python train.py --norm="rmsnorm" --optimizer="adamw" --grad_clip=1.0
Each number is 128 + 24 x the weight over its row's rms, rounded and kept within 0 to 255. Layers, rows and columns count from 0. Numbers have three digits each. The size before them is the row's rms in percent of the matrix's.

# layer 2 MLP down (transposed), 448x192, rms 0.103, rows 76-169, columns 96-143
109:118146114081113121130113164185157130140102142139119176138096095096090156138124123139143134156121131198150158162114079129148125137147138138086080
098:085106091157146102167153119105081127134147159112127096142078088104138156104117133120137129099151138140105115091105141126065110067178104171144119
101:101108126186133125107129100083142115147138126153112133153124132129105118124155092173166104115183132122152101110119108101133165129138115112119163
096:140133137147081138144114166140159105101119119141136140143144111118155160139112126113097133126106117131123160122142145105143130116143136183163140
105:136138106128123125133133100129138155079102112116120144084136143139113165127161147121128118103120105138139098121153098162075103138123163166129131
103:120105142117114123135143136189151139084085147108175148110166128104115116136105132137144150167126112144125172182125096142117147132151113118126132
100:107141140112092146094159153113095088124143103113119119164113118151158134123173151143124147143115123160086125147161123088071152135123111159131114
098:151100084128129141117116104140141104124127156163123160145117111121146147169151123133098166127181119168137123155099102159129142139141165148098118
103:122140114079101112094136119141158188139096131116146146124158125120091155140153100145120129123170092127153127110174128138134117155167112186109157
094:146152135147136148135109102151134134102136117091135140144139136120093117126164096137117147061123147084153168106144109098171174114114149133155160
097:139081151148138178107148144099150123128109161075120128145135151102139125141142178104150160132111103115135145134132126084161142142152141075103113
102:164132116088107125125091140134132120146096086107148130119101151156141149113128133111096160180113161138180125129147134178099129146129119168123135
106:117103127089175097123147136118114118116152125125131131106132145144135092139128146119137140131147093121182097119089147145118156174117132120108121
102:152139124137142117111129108145164145080092130155117126129135149136108152167193102109112149167179124107141123174146125150152119145121165146129170
092:106092139135129135137135112136127122138102115162107083171119129129088134165156157095107137103111097141107166157136117144115142127163115158116136
108:159121126134083133095095163125122169122094109132123107186103125117145101106098136126124138143093184124127098167080161119147112145149116139104134
094:146107106101131115108158144140139108146130120122100173131148141127144096133116167129104117124114102176133201078109092153151101128109157145172130
097:153127160111105158161167088107106169134145157159119111133098114130162133119118173118124118150116049119092126152149136108091118131169157132138092
101:149179041101134115106113107118157177145141106108132106098123153112125097129134116161133120136147150156130121101150133098173147128120139067142131
102:100150125136125110145118137136151142072113165111127114151134111138142143179155103132112136127139109093134108133147121133107133121112137138097161
098:125111100124145112136136130112104166170168166136139091102137154141168159142109111122141109126152115146131171126130113139214124172122069106167130
099:138137138104112134114155117142108119155107170117126090141088148168119152134081139121112102150128103103163134133145108101195133148155145196146179
101:148203133132140139112135142120105154149145105162144185123106112099122149102141141097127103135132156128117124117118145135154159153130134120158136
095:140100141132159146129139157111122127165119167115146096089100169129144192175122122111180100165133125115113138138123129137206159108110130152150091
102:120128141112135100140119148124120119109114115099146151144121172144172136148183164148110130102128101125130162109128168121067104157139098102159160
107:128113139067104141132150091122127136114124156184164119134148157143127102134128109111124142138131145132164126153099148123154085136160168119081056
102:070108109059133135156109125117119134149158129142145126160131111112139104183157162116112120119157150146093147145124114120092148126169142093100084
100:152107138175125104150151115108139152133099156146140129113082125096084114119108126151133115073160125126120129137103135144121174093101124100140156
098:114122169126092119111120116135128148120114171151141106083110133116100151122143115100153148169112139151146095129109098163038149149112096116081123
105:127138134160162141133135141112102153152094149117121148117139142138149109104144160135115152144137108096108130137142140104191123147128111141168149
098:124118097184112161134156123128164100091097136144154134100122131125146154151112119160161149129128115100126090092162125111103168155093084179087128
100:125119099117147155154091102117129122148112155141121076134143115118126117160115131128128164119131113120125159106103107127206154121089088118139111
102:108127134129143082148120081133139100140125115111108121099135138133104115093147145153132134110100104104119174134142146121137135143134133117107134
099:151114106152116111152104113133111115130098154132097142110101104098108087177118129127175128128144150139108152092165126129255137100146153101094138
098:109151129126137120113110116140116129138082087120117121107111106174142148081161107157095110081130138103142104144097140123155103190062139132107116
101:127120111105153143148132132118126103152168097135131125103134107147116153127091151118106146116112125128129124098130126102105134128132064129136158
100:185180166107086130157098102120121120097163132126133170140121119171140119133138090130110139134127149131099146138115064119064156154137109142137140
099:147120117131129119132088132133128149139153134135111169132142166150106093157109141121137157114129123091110113105112119114162160132116114167141078
102:125141136152117171114142139094133103145159130147108095131084105114098162107116103079182121145122103155179123119081131170119131172137191104132123
105:150050141086147107149136172161134111124132133131094128131114115138125138132147113126122184176119137085103141160127169127114093158149131173094130
106:108137097090115115146089139126150146150115144111159120125122109165086121126147133152127101130102139097075129140084147181131102130113078107163138
101:093126162142117127146136148074090140113171120151117091120122147119130097122110096102164136129115137161135106096123147090133145184123151074096157
100:101125135101125147100121123131110144106153100124085136105090090101131155080145141091128101121118155144090154111145128096083114157114116119096114
101:104136147125141107108122093151142159127079141131142162095135125136115112144145167146115097160095143146144117153124150123133091106168110104134123
097:137095150064093165124137130103126187134153141110131151091090130120133123137159150133172133095124098103161131110106150113169161100128111126107120
104:108096128154115104143128182129080119135110115129109169129115099187134153131114124134149091172148152164134136150127146137121153091162135158134122
102:095118131108117139116100124159083110114136088136130130178116112171128158150092162119093142122152143154125128130115128117164132159119160165151146
101:125174149104103133106116153125120151106114181125137125135140161110151154111131148137094160131095139158126107102132133152057122152132070106177142
100:134139129077177135145093106118117131130113128118106132116116148127139127158194116135109089094122139168168092152090138130145123126129138101124182
102:099068104114127077118184117128121118154137157157158122061150153142125098138106119121116143131122117085136115112079113143171127150125124125143142
100:104154142083143159100148127177117138159116095118110173140143148134093119121117118135140137174120118134150113089187147153097130157113086069141114
099:151180109122108132113189113116058139117101118127119143112160155142159127128133119107136153136125123097141103081140113116107151107094121116119121
102:166129143167139125112130107137143114113125110099107113122122082128148119118178120144102127146127142106107124115102152169172128147145108129101162
109:092117103147130111127114134093102043135158141126122122105123093116114096124136120120109101115095111130142114148103128140114133167141155128092086
104:119143199118113160106171090171147134131097129125174134173144124107140133128163145131155124113101161122116139168110123133148121151117090136135122
100:141120086119116131140139115091134129117107138129093112107124107102145161122095122126141167101136105138137151127107151178169161117146064150126112
106:110106108147115153117118061119130112132104124106085124166142147099147135140127146156109122134164115143141175129144112123084113135105114134106138
101:133136116051146143107137157123125135098125130111104163178117122159132087150128130141147104112129162149144115112100136124204113107146128145114140
100:171126094134139168100130147115148065140142136099148105152135098114172129145151129154156117100101137121126115156141175151098164139146134119091109
101:150103112148162135120147175128111116127118109134127141105125139106091122111136081119157143093131106082112066152111151121158150186097128124070108
104:153143100136124124088168135121145095141123100115102135140112132086140125132104141136122158195126167100100125115149142131058131134137173130116120
101:143125111126087091128157134152120138124088084153154150168093139157142166111139158108140087107172158166139155123101137126147103122132124133122111
108:185108118122162108125091157103140111101122147137140095159096128170109160146151146165157121141114132165117155134145113137157129158103108145173138
104:124099130120143131106135174123165142148080135130154107134144118140147122094135086117144116122092119140118103099091108102073147179124101123175142
102:180157165158115111084119126128127147113170102078112124143096099088112102136132130095090142146137120139111102103139055113095125109127172114114106
095:173158165121137153078129092108115090161128137181150139129148111134105129141106138123128148083122106181161154101112144129126104104127123161112125
107:129084158144160082146153117143137147136149101152122132122118124124091162119119077105164152131137096088140078122122123121097120126129115149145109
099:137106144097146122141095117117136154104119092146174104103153119146101131098150136128145112159151121121149125143108131118122114125132101108119102
106:112125081131125111149119181123107122117094141128122170095148140142133105106108187116097139142114124077161115143144100085106119105101140100122088
100:146126143076149146127080137159127140127111096119150137172130096174126082125172144117167116128128136120112110103145132134136107093137157100154166
105:126108107155132112112151134123107115144113113150150112145115116139129131167125132107136135123164139155114070175113102133218130125122142145146143
096:118135121111130115085118152121134178127133118123103097142118155091131115113112164109083125127113107152086183168101138130104093128126078159102134
101:154123127083095144101101134171136124133114137118140152143123113131129145128133134128141173125137123150050101131148117106125122138113123129155170
104:146110136134087103124120144094127123166114166123168135130167079137153115125092096124118116137122161168146125114109108148114133109142087145147160
100:119144150119084120139137126125157146149096147140131123135135121115139145129131160116124101125158137108072099142169145151112140162107165090136133
100:120129138104136134146117154097138122122086125135131098102139137160135120130108102151113164172122097145107143117123103127255113126111133143137116
105:125126126109137100133124139114130090144136103151104150059150108159167097083111097090127113141111123120128137128164143109103126113112114082117155
104:155170127161145097125136136166110109110101127146144183127119138126128084154164116154109113092128107139093115145127156159070129154128142105104140
099:097105133163110119109133185122157130121107126125145121133123065103118136085109138136163105154094101131069142197135089127137157130139129150131102
104:172106138200135129095118159141146170116089078092172113128153132115153147142094109120102090118146140118093111153120133101094126164130123131135142
108:147110151121127178168168125141099114108149112144156125136183173161125116109126138134136133140120092087160115147185149131148119143105072093137103
096:152060143116118148156162106087130140123128167142089130131157128104163119146112173100148074145113119181126147133129120109109129135128156110108110
099:115127134144137115135115135130101113136093139150133150143119125097073161153172118122138095093116104108115109132158149140106122079068071129099150
097:142108172164151118101092136127137144146086102151096120119101122170102111161106098175148128077106103125157148173148155117141150148111088120131154
098:100128120147120161182109130139122114146127120126100111128089108139179092131100104101114161104097141128093135118102127127079165149173114125066122
102:102141112112145152107145093160122097139169145161115110131094118170151137156156116082091119110106132127127116143118140161176125115147086125122122
097:157122138148100126129109112140153124127123100109136174144157156132135131108113105125124148115131147142117140124116164131112135175123070147122161
103:105117155080109109139138116143107107118117131110151140176125100124103124132088103143117133138136155157124124133126087130197140122182091139101106
108:097147125085115118140141165117093152120101126112137110143153128102110082134133164101162148126122083097121124123109163120053161154121119155117128
106:117139155136131136117138156126095094132130118155143107185130145136140142142114113123110104114103145149120063078122138111083171177098110094133137
101:116104121122121121150142109116112165148160157141103133133138102124149121134136145115123101124149128125120121166128147129132098095155133106131106
098:141113136147129116108161118141130117115151125077140151098096121115166108121116084122154130127095136131128162148128137106079125085139137184128148
101:113135154072158123114119152127134153152131147160138142118144133116146118118118131122126135119106108137130124126120132110255126079153136107128148
098:114079102168123127143144113122110132171136134082108149105127138121082158129130141090123109144129114112185086157145097101142152128097127122148117
# layer 2 MLP gate, 448x192, rms 0.116, rows 77-170, columns 96-143
090:113152090139120104170132137149129170106074134129139113141154083090093138089116186099105145157132161104124113152075146109154093133159121124133107
103:102130186117123118150136155141115138120133116173175144174147136143169133140108131117151134131128112113115145135122096095151108172119108137149145
100:118103132100135120100109190122108086098113155129121160135117149123155140090110135141116110142112097129097067100088135108165111157124146185141106
109:152112132098170107114148143130117122115085103148150125124158120145109143104145116094136128139174122128131134112124136057196137131079104172102181
100:137115124162140154115113097138140162145167173106124151096124095131116156160118128133092136165123111114127108118129132152163146131105120140115119
104:133139086139128137138152100116096107106130088138104123113152162102107088094176119159156103150139098116065151118101114094160155079163115114146111
091:142129117105141139114146143138092105136119129107117169157140108127079111122155126137156145145114150143145132091161116112184124201140106122123108
100:087152149138092181196143122138119097095116120103109124170135114167112119144165124135113133115089096127130142156090076110112155154118118129096112
091:074115173128113136079135103141151098106106134133099125133143114075119113170173138133132146157120147134095132117166128124141133122124140124146126
093:127142151145129140149088141155152137116098157136100201125146137146142112140123104134102110118129151106126108119137142071133157157140139110141092
101:123147116118112161092116130125087135105164115121132136114142129116146111131154079137122108130132101102072165113132149089146141081110088079106126
107:131128125103112106120156140139127092126113135126151107110111095147131098133091114141117138116085126131141138131088129119147122118165145075131121
105:169151131120138144134104158141097135123090154084096109112114118152099141136161138129119083123154123118106135145114104126155144150165101114107117
092:134093071114147130148113145128107092139115138105112165153150104120131079105116109107145149110105177161150129141124173104131142151121171150155103
114:147139132089181158131166143161152101114113090156151085119185126131147071105141136092143138137137123092085137113105104084160154126120095120138149
103:132111114112138164185080117153125129132153132098098133101114128129118114101138130154096144149116148152125133176107140115115147129087140126116117
100:139106102125103110102177128096107145110138103093131129121145153169127152092196147134135066158131103135108190137089086120149161162123110157083101
097:131160115119127107141134164135117093068142112108115152146144148137119134141086117171087129105120106182120171127086117082171148113132166079171092
097:139099100123128138123113133152131072091102100129131158115141133099129128114156097075180142094102109130116147120162129113175136152105120121128145
096:128145143142137123130139149132102139106120128133108136110122128144151107126127134122097121133097119168103188109173085100107121102126139135121101
100:141112153118118165152132158113150124098129099087124115096118126113168109144134099190089131139078118130136124150128161130102167142153120111128067
105:151098135113141118153099100146095075133143107106128131162129150147084157104135116106122129117102081154124107132125100083155119177116093149100141
095:095118092110105121156182128144155117162104154109117141145116114112149119165147129126073099137147133093169164115110127093125111128160135119107108
097:105126111095098093127117135141166110156091145168105126173083110137092136129136147148146124063112123127104119103160154110140132147152136095156129
106:119094097111168145101104107148085129099128148122108168124135111121164140144109139058149154113093114146110096137151118124155132142112126140136099
104:117124129120088129099105115144137138120160136142170139112138117168105132086114106120164107107097149121167176095115126123159135088140153126104107
094:128126100100118140125140128172152090105135073128089129102145094165113151157178140110128126092132146147102149129065137127126163146111123101137116
096:098111170141150154127129142123098143092136142145151137140074182139122116103154135148152113137093123154126092134105134095150157171136143119167128
110:137129115090156152148151106148117121078076136150178115160158108134131150152108132136128165079101122113128118141087088087142105174134100146132097
102:126091168100147123147148121117147144130113098125165129127127070141097146175140127145142178135109111102154083128103151094154132113105092201151135
106:152092112139093136082157196107077071079140134143167137127114116123087101125152098147155117142148143125129112167139141099150148150155096105115123
099:154157141147151111064108139163116135093119162116134078100087131150125134163110133106155108144109119081126090161180156108155123160137130128117119
100:113125131083151095125199145136115136142093126111154106129163139154167149116142147137098148104118129125143111170114120113121126130087063115113127
096:137072119106098143138085177162128152150113166150093144140121123135108106113131090122134104125177095144124128138134134131132139159128148119133128
104:078093139089154146116119135126150133107099153104121108122129105137121126116173113125135118098104116156115157121101150124105168138145090109115117
098:182130167111072176142151117124120102172144180164119121130119126137153091142174163127149144116119155113151131106142151121150112157124142134093109
103:125075114126133155140114128148151087123112114120120136122119136127122147151109107164089158126132117180121166110120121101113185116131149180125121
106:140101111091161155112093090173125115100114105101137140139167138114107141167142136128147140121116133203114106145079141103152123125134119120114096
100:088128103124091117092119117080102091148145162179128119179126128164101142131147127116084178146098117096129132130113157157129156173111134130117056
113:135075123102100167093127137180155123083158107112100121119117170095114138169111123133127135141162143167179132130134113092168146152142102125100055
101:173098124150136155127140137148152098105105099096087127153112125139134159156122108166131155124103066125136159149088136122143172132168106103117133
099:164143075121151138080151102131103113113087112143104135182145136139124124093137095111101108104139149125141148120113135101136197166122125117094128
099:154116133096099130123140113109118109123101100136156130177122155129134109144108142148135154094125138077095166138156164100139100133135109153112112
106:129144084154129102124193118144101145125118112168150138141117119158150094146147129127119141103122125114174125123158116102172101146118108151108136
095:140148135169158128120111180165154159134129172194117145131136133167124092140163148127116107147077137131122143157130106110152107127109121149138129
103:113127172132148148141123132128134134093149113133139149097110118170138146173128150158104120110096108133140100157070125115140157168114135133128113
097:203095118113120128111143111118104092136123109132172089141134142144110097168145122181172128152120079139094126167104120115160113168159126126084125
098:123074103105121091137141152139122105119144117115118124091157130097085126129155123096136135142093146109138123179080154108145134141116126159123152
095:149133137110141135087108156129118186102152119106102117132126082141145129106164114115146140112104094111136129138138153129157103109118128131154107
105:149038077115117141111101115121132075097130137133127125168131104162144132126133143125127185079112098133147153141129132111155163181124081138150136
094:143136134137162102100121110162170112136130109186131125134135105138085145157087099129135123135124126145150126155111120087151144155159137165126118
096:177108114126139118100135121129157104125128125131135172124142107134154123165110144092171144153133116119155140183095120129177137127105124126130145
112:117135136131151146134085136102143097114087177140119112140105137167131159126082125116124105132118140130104155095141135114159141165130083131118134
107:146090130101140113098138145171125096085087149109141114144161101140107132179144134131113153115093154153134176115093121109130121158138119110096131
096:160088118151153101121113120132161115111125143161131124111127109143182164117160136110132128168153072122063157168129151127147118105130163178106122
106:134140098107126123092102104153118123135113139170111169114115112110143126126149125076167138208158142135143144115111135089127161117126123118123131
097:124110125113123171153102110157131133120132135111131119147130131130158102167078133114132147143148133083135109127147118143115147117099169063172113
106:128127110109141091115144169133080124157129149119097136168130092176117152091157146152134115153070142126118140132124109129131141190120094098099109
102:121131139120142138139111135103153094142127153139099063138109115131134136190126113156070155062101123093085098172160101115143119183108121124126105
114:144109122087093085150124099183123105141116125152112123143153123159159152138151157116095128129094072146152175160098078081120167120159116110134130
101:111104143158176138159149130092133155113132100150132153109169156161117155153104137156093113132114108120147131150146100108143111108119086154068121
111:128149068108131157139137081149081138061127157138101141125163118146113124082095163126151126107135117083130128097128083129142146139148083125119139
100:153137137118123139075117122122106115082087118094158082124155139149150151153099143123156149091111102113111149143116082130134163113098148150127115
103:112138115122100130155116134115150109138138125135146120106107113118146141132156097133124104156180126130141130132094107103143177133116120104103116
099:126135125127110138061107125123132129105134110142191178107131091124137126117155108144169103157133110137091091127115125085143174110080121105132122
099:186122084131078148123107148137168153145140172153078146166112131105083121120093157156094092177089161158136151113161137148128151173110154091091103
101:163108129118111087131138146095085134106083150124137120116131120165147129166076138088144111121088138133121109137087081115160160102078093143146131
106:128121093120081105112139117138149092100109106135116090155124114152123127160122125118106130130150095071156104115128105120169130118113107107154099
100:153127147118133072107156126137100150124100096120136140134152130161114157131092180092131112134090141118114132112120126111171097102111121121102133
102:117127139090159102134168125137120125103090123144127161079147163148170151129127154116117118126130119093104127132148126114138117123134147190139119
093:090120129113151168141133134118110130131140126131133118139140118167125151103145117168110117126180102094106097172112108128154160145139160119117106
094:125150105106150139113101150141167115110077184155125170101156133160086156110100087140116157126126088164156139123179121120125156118104119128078095
101:109130123121121143150147163134153145115159122143149150178124107115167152175126109136096113127088159157129133177164112133095131155100160103115076
100:167127140131151102122153188153095119116111113147120173116147113187136122132135145114132159081109097171105153106135128133141159141096084151100157
099:103137122084106122122139123141158123069078119126162138125150174084093151135098134122137147134113197093138116139117159088096137159135127112093131
098:123147125145103139172111163132117137146148138135177152130116151155148147156085173148083155174137140176139146147095117132139126087124117115107128
105:153159125137090144127095119140116138132117101135087147150125119100148106159140105100135123114122161110112153103134122121184136122140147108121116
097:163110121144105153126136140108153134113140160122126156156151143091152130126075158112144153150101135144124107168142137127140099136122114096114142
104:115140136093177118062164146124106149133109090156148111133109110147174153135157115160098105170099098129091159125138135107134148158115126146130142
113:125126152101105129117133126119136068131101148111129119134092148165143167130116118115101196132083134123118124124121108062152121166119152106115101
101:163077159163115129140142120126101086136179163127115135146147101124174104127110102108132128137147095153156131136117121110151099156098131162101108
101:118109114087112123131130133127108102135122172107138126147184120145159106119140129153102155113101127150109124167127120129137114122128135157129142
097:140095174146079171126114148101145160115112125152110120182146115168090100155122117115137142088085125150148118129124129093199111130137092119098104
093:121082106088095117115134128129122181132139165135112133152116117152107185160152072119118095135144132168131135138115127102159127128105131123099140
100:104107150114145132137102125117141151132092142156089108091116143143161144151112147131143129146105070155140139111140142110115147154075117152114151
093:169110182100114160148105099164155177160121167097140127149153092109136120154150131138141160106100148118181121127147134150123123199123141151106123
095:148118136130117158162148127125155144145109150070140137105108167131142122146108117135099113099122123127123151127089138075126127162143145123122048
109:109134095144118131157150160151157142116134129105140116104154109156135091125140174122117139121116130125105129177110113087106152106142110149103084
109:102120149135114116125141124099134127105159156132121140107142100148143133127162111126125097136100134100132095141123128101169152139085119112083092
099:127089120101140130094109092152125139122136137115132145140143110144114132141131139089147107123147104143142105157162119112161104154174118146118130
102:146139133104133140166146153116157110046139142151126158130145139164146159137120113148125107118129153133118084145105112123146129160107113156142073
097:129107097185147113085119100131137118134105106163130136163118129158146126146103122109138143146129117135097140105100111103084162155095079123112096
100:106127122092120118154163142145134132131134102134161104165100081147109162120113091149049157148106093128136099142141080109149116150112126092132134
098:150118102115142156145127118096126142115150146134129126147059130133077130118116124184155127143106138107176118107140111109153100166116102150140120
# layer 2 MLP up, 448x192, rms 0.106, rows 77-170, columns 96-143
097:095144143136120115117113135123168162123128142088139174145168165099113154094140142131091090107122109091118140136143122140128122106152143120124120
102:119109147169125185122141107125168131136148089109097107125118134099161140090112163166129149162134157122105126075128145134109086115093103090111150
092:119155100121131116154127145144119130127121110121112138153136111123096170101130093126128117122119097127110129115152107117138101135124106119123106
103:147168089142130131135121107100123155141110140190155148118109151063118145147114133150117114142143152140082122103143110123152134139133147121154144
101:137150118108099136152126130151113125155079143156097145133120125122135185140121113088074158109149160150154118112085138177142141143124123164134117
100:137104171129125092149122106146088155093174139134129104125167127115174139149115154150118139120091092141151179141083106135136120119089138116119136
094:136124129146100124162098131074148103160122113140145142135128091123153101089091108077173126109117123153122092103158136109110144109125144082174169
103:132088122131138132119136073150091116136133129098183146142127107120146101114081145151150162114131152131135119145126146133122142090118131123103142
094:101124196108103118160135114127096124141097137107183128115101124135108142119113161140129089140151086079115101094118102153118144109172134146162123
097:177115049155123174132142139120122128082146117122144137116104130117103115137135108119126155138164178124172141132150145143125130148123119074144112
104:130134109146126136119123173105123134105146136111139165155184153105117082133129123101125126152113086142088117118166135117111146104129114120148109
105:144108142095148134098140109111076123163116125175122120154095095124132130122153130130141128127142052139127106139146121145125127117143123134116124
103:098135159124157112125113143114118167119151142147176141117114147133145101118107178123107126142128154133100131122076128143141118107114152172198142
092:138127100098110154140163110111113141132142157115155097075127155128115112126124166155137109172130134070148146122111137134149134120154126156128142
109:102111116114126132081156181186188128124171117130120107131127088120124115115108117164108144103099136154124106150142126112111160139201133128171131
095:129122113162146129145136127119105122137135143124150125136127137064095128138129169125114146124155126140147129089127120112143099093105122113126134
099:120177100126158149126144194108129145150105095132127133096112121140180128114164129140109165082144104102134141139183129129112135144144133120125150
104:118093117112151132139097130160180171092177117087118125108163093107120130153150103120129109105137124082129105142124151161155104112092122121134138
101:107143109108153115138143140129125114146130084121143169130135071124118172118152148116151088101096134142118117125092160123121144159093150100133148
094:125126129080117130099153142142169139109150108095147088123130104124103154087179121152084194099159114142116149136101127141122144148123119136074136
098:128126131126162137144170120175167082125131124161148143137106118153111115121123138106123127154188133151160139114111118115123147132169128109139113
105:136126127109158126127130125124113127087076137137163125128157160163139133144121109114125138105111128137141112140105116110114135151120094135155110
095:151163125090089104102114103156168119126126153149131107125139132128137135146160144129129164159132149197086105100122124101138132126103161159133146
097:108115093112135101118130123172121126162110139170079114128112144199109114135147182101128166109113142158113130098115134137118104131128108159139136
110:092134182096133073132134153109093103150126088134128106176086082119125169115122118116096126113118160123121137140148139101115149140118128117162183
103:168139096145159131187070122091178163121118150133147127144146114138071148143113160110147149145095132131137157135129159133142108158175138133133120
099:091154113129143154125101130105110097153152133121181128200149168112148116106132125177090110124154092124148100129116094131118111124153121131134104
099:138165127083171159143118130118119135133119156093135107148145169086122109130110105138117114128104136117164123091115136124120150130145147166144136
108:124092161141135129133125155149118111135132099132104179095154093163156135111079145102136116128132117113115142126180088146120136110082108099125108
097:130163097128140105148131134131150158099119146135130135104138164105123083116151103161119109151146117104143124121104152149172097139189145104143108
105:111152162147138089158132105137159162119106139092110139135096182120144142123142151117126129119119136119068131101110105148090144137118152123143111
102:112145123116136157123201150107132148131111121170167156134173151120098120124128151148110157146134094151100117117131117154138092127151122122131156
097:095121112162097174155115135138137114126149092130105161182160186119161123146122167147124138102093117149089165070120135123135117081095139116099114
100:123132122156116129152118144076160113129120137116114136113145139125146102090141152128152112116139133103195095115135142135147139085117119141160123
098:103080070135128167107129134090118154122094143163131143119095090118101139154141120130100160153117085136145134161167175134122151138137124150077126
101:128137164131183140149146150129095169112122178140120117152123155147164103095132132147167150083125129162071128100123182124124125137127149154110108
096:114121124136144124113105143135181109145129148125092119107131144137127089164148071112131105111129142094109129113132130068129150119136141103126112
103:108138137150084175120122120190172091123124135127097137157130157160098169149137133167132169122123128114139122105145115117119118162140155133133104
105:103140156140146107133148143097142113103110121121155192154159104149161166113131115105095124108140156108159139187130092154105121160102084136119141
108:145166113134174127180124149102112148146086123141153147151122101160164142123145096127159110139080121127084136128092163141101148100094134112137141
101:158137154098133120081125152139141095142141121083065138167129129131134109158099118109115156091076149174132130136128142111106123128162148117129141
099:139141115079125167132137104116116125124098064129148162108108141129142166135106090112150119138105128175135084163178130121135125135152098144116178
102:095126139106099141124128093154110125167154103098158081130152097144189137137095123145111148103135106099105146068128122129133122126136129108119102
098:152114129092096149136087124115142144160072136108129112191170097085108135109112088106154151077114124136142131116127112137147212145118139074172136
105:122140125145138123132100153134167123119108107121070149112112089115154119134143094124113162108121164130108128106137116122091143108152113111134138
101:101093153151078115178152081096129114147124134171122107076123143135108167106087151078144087117135104128142111092148075119140115137096141153118105
101:103147114116167126099122166081106162121149161103108105108118154099129098162138123118149124117076157156115123137127108118140162108142122087111115
099:159138158150134114091129156130145157144093115138108148162140110142155151173143106099124123105117129143177101117128134117127139149155127104121125
098:149146116091119126182127160144137097135088143077131134136123116104104126143097123144113129125123150109134136119150114097092149165132140122125141
101:179114178112148150107150123121126156141133120097124150135108141148130143140106166134145166111130121074142155128122176113131128110109122145119157
100:147129129116122106123114130093103095084136115150142093122162112111123149131093112160092092136093097147114120129112113103095127123125156149097095
099:119148113076156099198094071132140124131105140144149091140129128134128092115099120107154142117088127105158098112127129123119073189150119121122162
107:100122137178102123136123136104137105152115089138150139138145142096099114084165156108136120104112115126117134162129144109164127126135119163151164
107:141130139143145111109127159097128156111147083110137105141124099093104087131131154176172126068131105121176093120154139131145091131150122129160149
098:090158126170141119127140131082085117084094115083075100098131113135111143106134131144120140085138156120120165130112136134142135136123146158153151
109:142161143121144174144109136134126092107158138102130114089147166152135158163136138133158106127118078107124136103125063098158164109119144153089091
102:121118194110156119152138140112161131127146121123123120111157094143136103104121161170112127101139111177125111129174135131131112107124118166166142
100:141073144160097133115146125104126116137156116143172142127066094137155120112114123087137130154167083147100142154093132155136112082139117149122121
100:130134088139123152120103086081121101102108140088104134168183132108160133125113120081153174144093154131132176125144144109108166120140151107103114
108:150184143134112136100157069131156164138133147141103109118165099132126138150117155134124132136164142068163145103140090126155129057142126115153131
101:179118143146151094167125115164114124106120062123150086140114104092163128148152099122150107123127145140132124125130129122124115141103127122123142
106:116162119157112143115140095122165151089116139105130133114142168109098126155091111098147113120132170146091155112105159131123123118121147103155106
098:141141154127119082121144125158128150158148202160139108146155114093130150151162134119153097139099154090149114128101157096158122121123096157144119
102:120156108137160145173099076114103106127154122101138111103060100103157085137111119132105125126119125087101133129123099126101151126126119095127119
093:120121138141107163086133139138137145122131163135099124113142160114178148160152098169103109146173149098121122089131137136103093165132094118145119
104:136099173149096129178108147159133091172135111143088118125086140127147142190132106133132109104128165163136111126097127169122161133145155103132072
098:132086132089177147152090098110122131090125121084132147135104102076130151114088110096127091173091116112153124120134148131099080130135108150129161
109:173085149095097132148146144149121139161137092142125148137106100114127111094121131172141153111092146135170123134143139144141049141139137165101120
099:148095134160084134107154168134117161135154087127107112110123146128186107113135134125176146115139121099134096158150120093113118133071154117112102
103:146147143119103121102142123089146175122146180120147105129095129124124116156114095098133127122120105118131099111129110132134117120107124116109114
096:141112120127105124135204130118109107153171133170143146113131113144140129111116104175119116148147111144134111143146119110148116170127143116150134
100:132113136110141146125102109097100150106137126109154146109130116141155148124081112110201132146133113143141121041131099134127070141117094103132166
103:169110153140153118172109096141149115128131121149149156134142125125129098129113120167101162138147140147183165173121131140122166128128098131147151
101:130148125080138119100082122143144159101115098113142099166103126130087148113099114144166112134123153119111145125113097134165136116152110117210111
102:145142094130115173081146111130089098182134154158124140119104134168170096141159090134124112132125133161114196106133109164158141093116175148150116
107:193133142106113160124158129154130087152133147115148131158141096133140114109137131153152152164175119103161152090114162114147139131187144123151134
107:122128139126110165096129169071095105100141125101108134180121144123110143137170106139098116128110132129130089098134147120172150131085170102122091
098:069156107119136133127115086135144113110108130129157138150174147151151108079166083124098097131128124149144138127146150102117143124097137107143125
105:150101143098140115164111163142150137110150078099104102122111124124109114114092153159133124115145096083139153129128150121129145125147151162114141
109:079154125124092146105134079134104111077129176127143084129090129123137135157149125153149154120122137136109098124060122123148175142158131097159103
098:142102129125141123135152134104099121110123150141143101127107118110113145100071158121125147139199160132115121099157084119126095192127156140150157
098:145112175118129081147137121138138170140125114168174142130107077102164085134098118118185126144132147089171111126168134118155084108115113169105118
095:132117127122133053126175098130152138120097115127157142120148146155148093132100146102161108091158110132110115109137132131094156139072141110127157
098:184093142081135150122140107117159149145122128121153121127094153120112138139143107136106136131139089185135112140170092133139118141150152166103165
103:154105110113115124097128169151085153136152139095155122157098148125140135126151129093131128092145130123133139147145122186120166102143125145127116
099:121124121133123120085123124142154140146124125118125180146117098091102114124139093119139130135097100083116126171114136118100117113149134119119145
104:137130132112119113107082119109107161142124152132136148127124111089097113136136159141103091142145158137152117105125141149179121123154144094154134
120:100124103167072173159139137119159112091143124095134133114075096139113102143109138148129144161134152107129137160082127086118162173130093151107050
109:180134084168146115148141114079128127125122143082135124085164095123184115158169126146139140122160082105081135158158120119132168157124117133119120
104:106112156102128102127115116156092136136162128155141148104157143081132140120103154140137136122126151153145128144131123144143132171170091107123115
098:109106162113159101121181124107124134094127120155120104127141113101111095122113171138139144136118128132140117162093164093152141119142139156091143
103:116119162127167113123125103104097124154131121152115099128125085126135130103163109132097132153124119137175133104120142134135087106151144142108158
098:092140108120093169118097119131145146107169108120104144131100118147149150092134139119124099129118093124131115136110116139160120134109108157124122
100:115159107104158135113112127161138188112122117127142121103128109089154096134189089141158143107106123154124153107093147172127141142170151140124095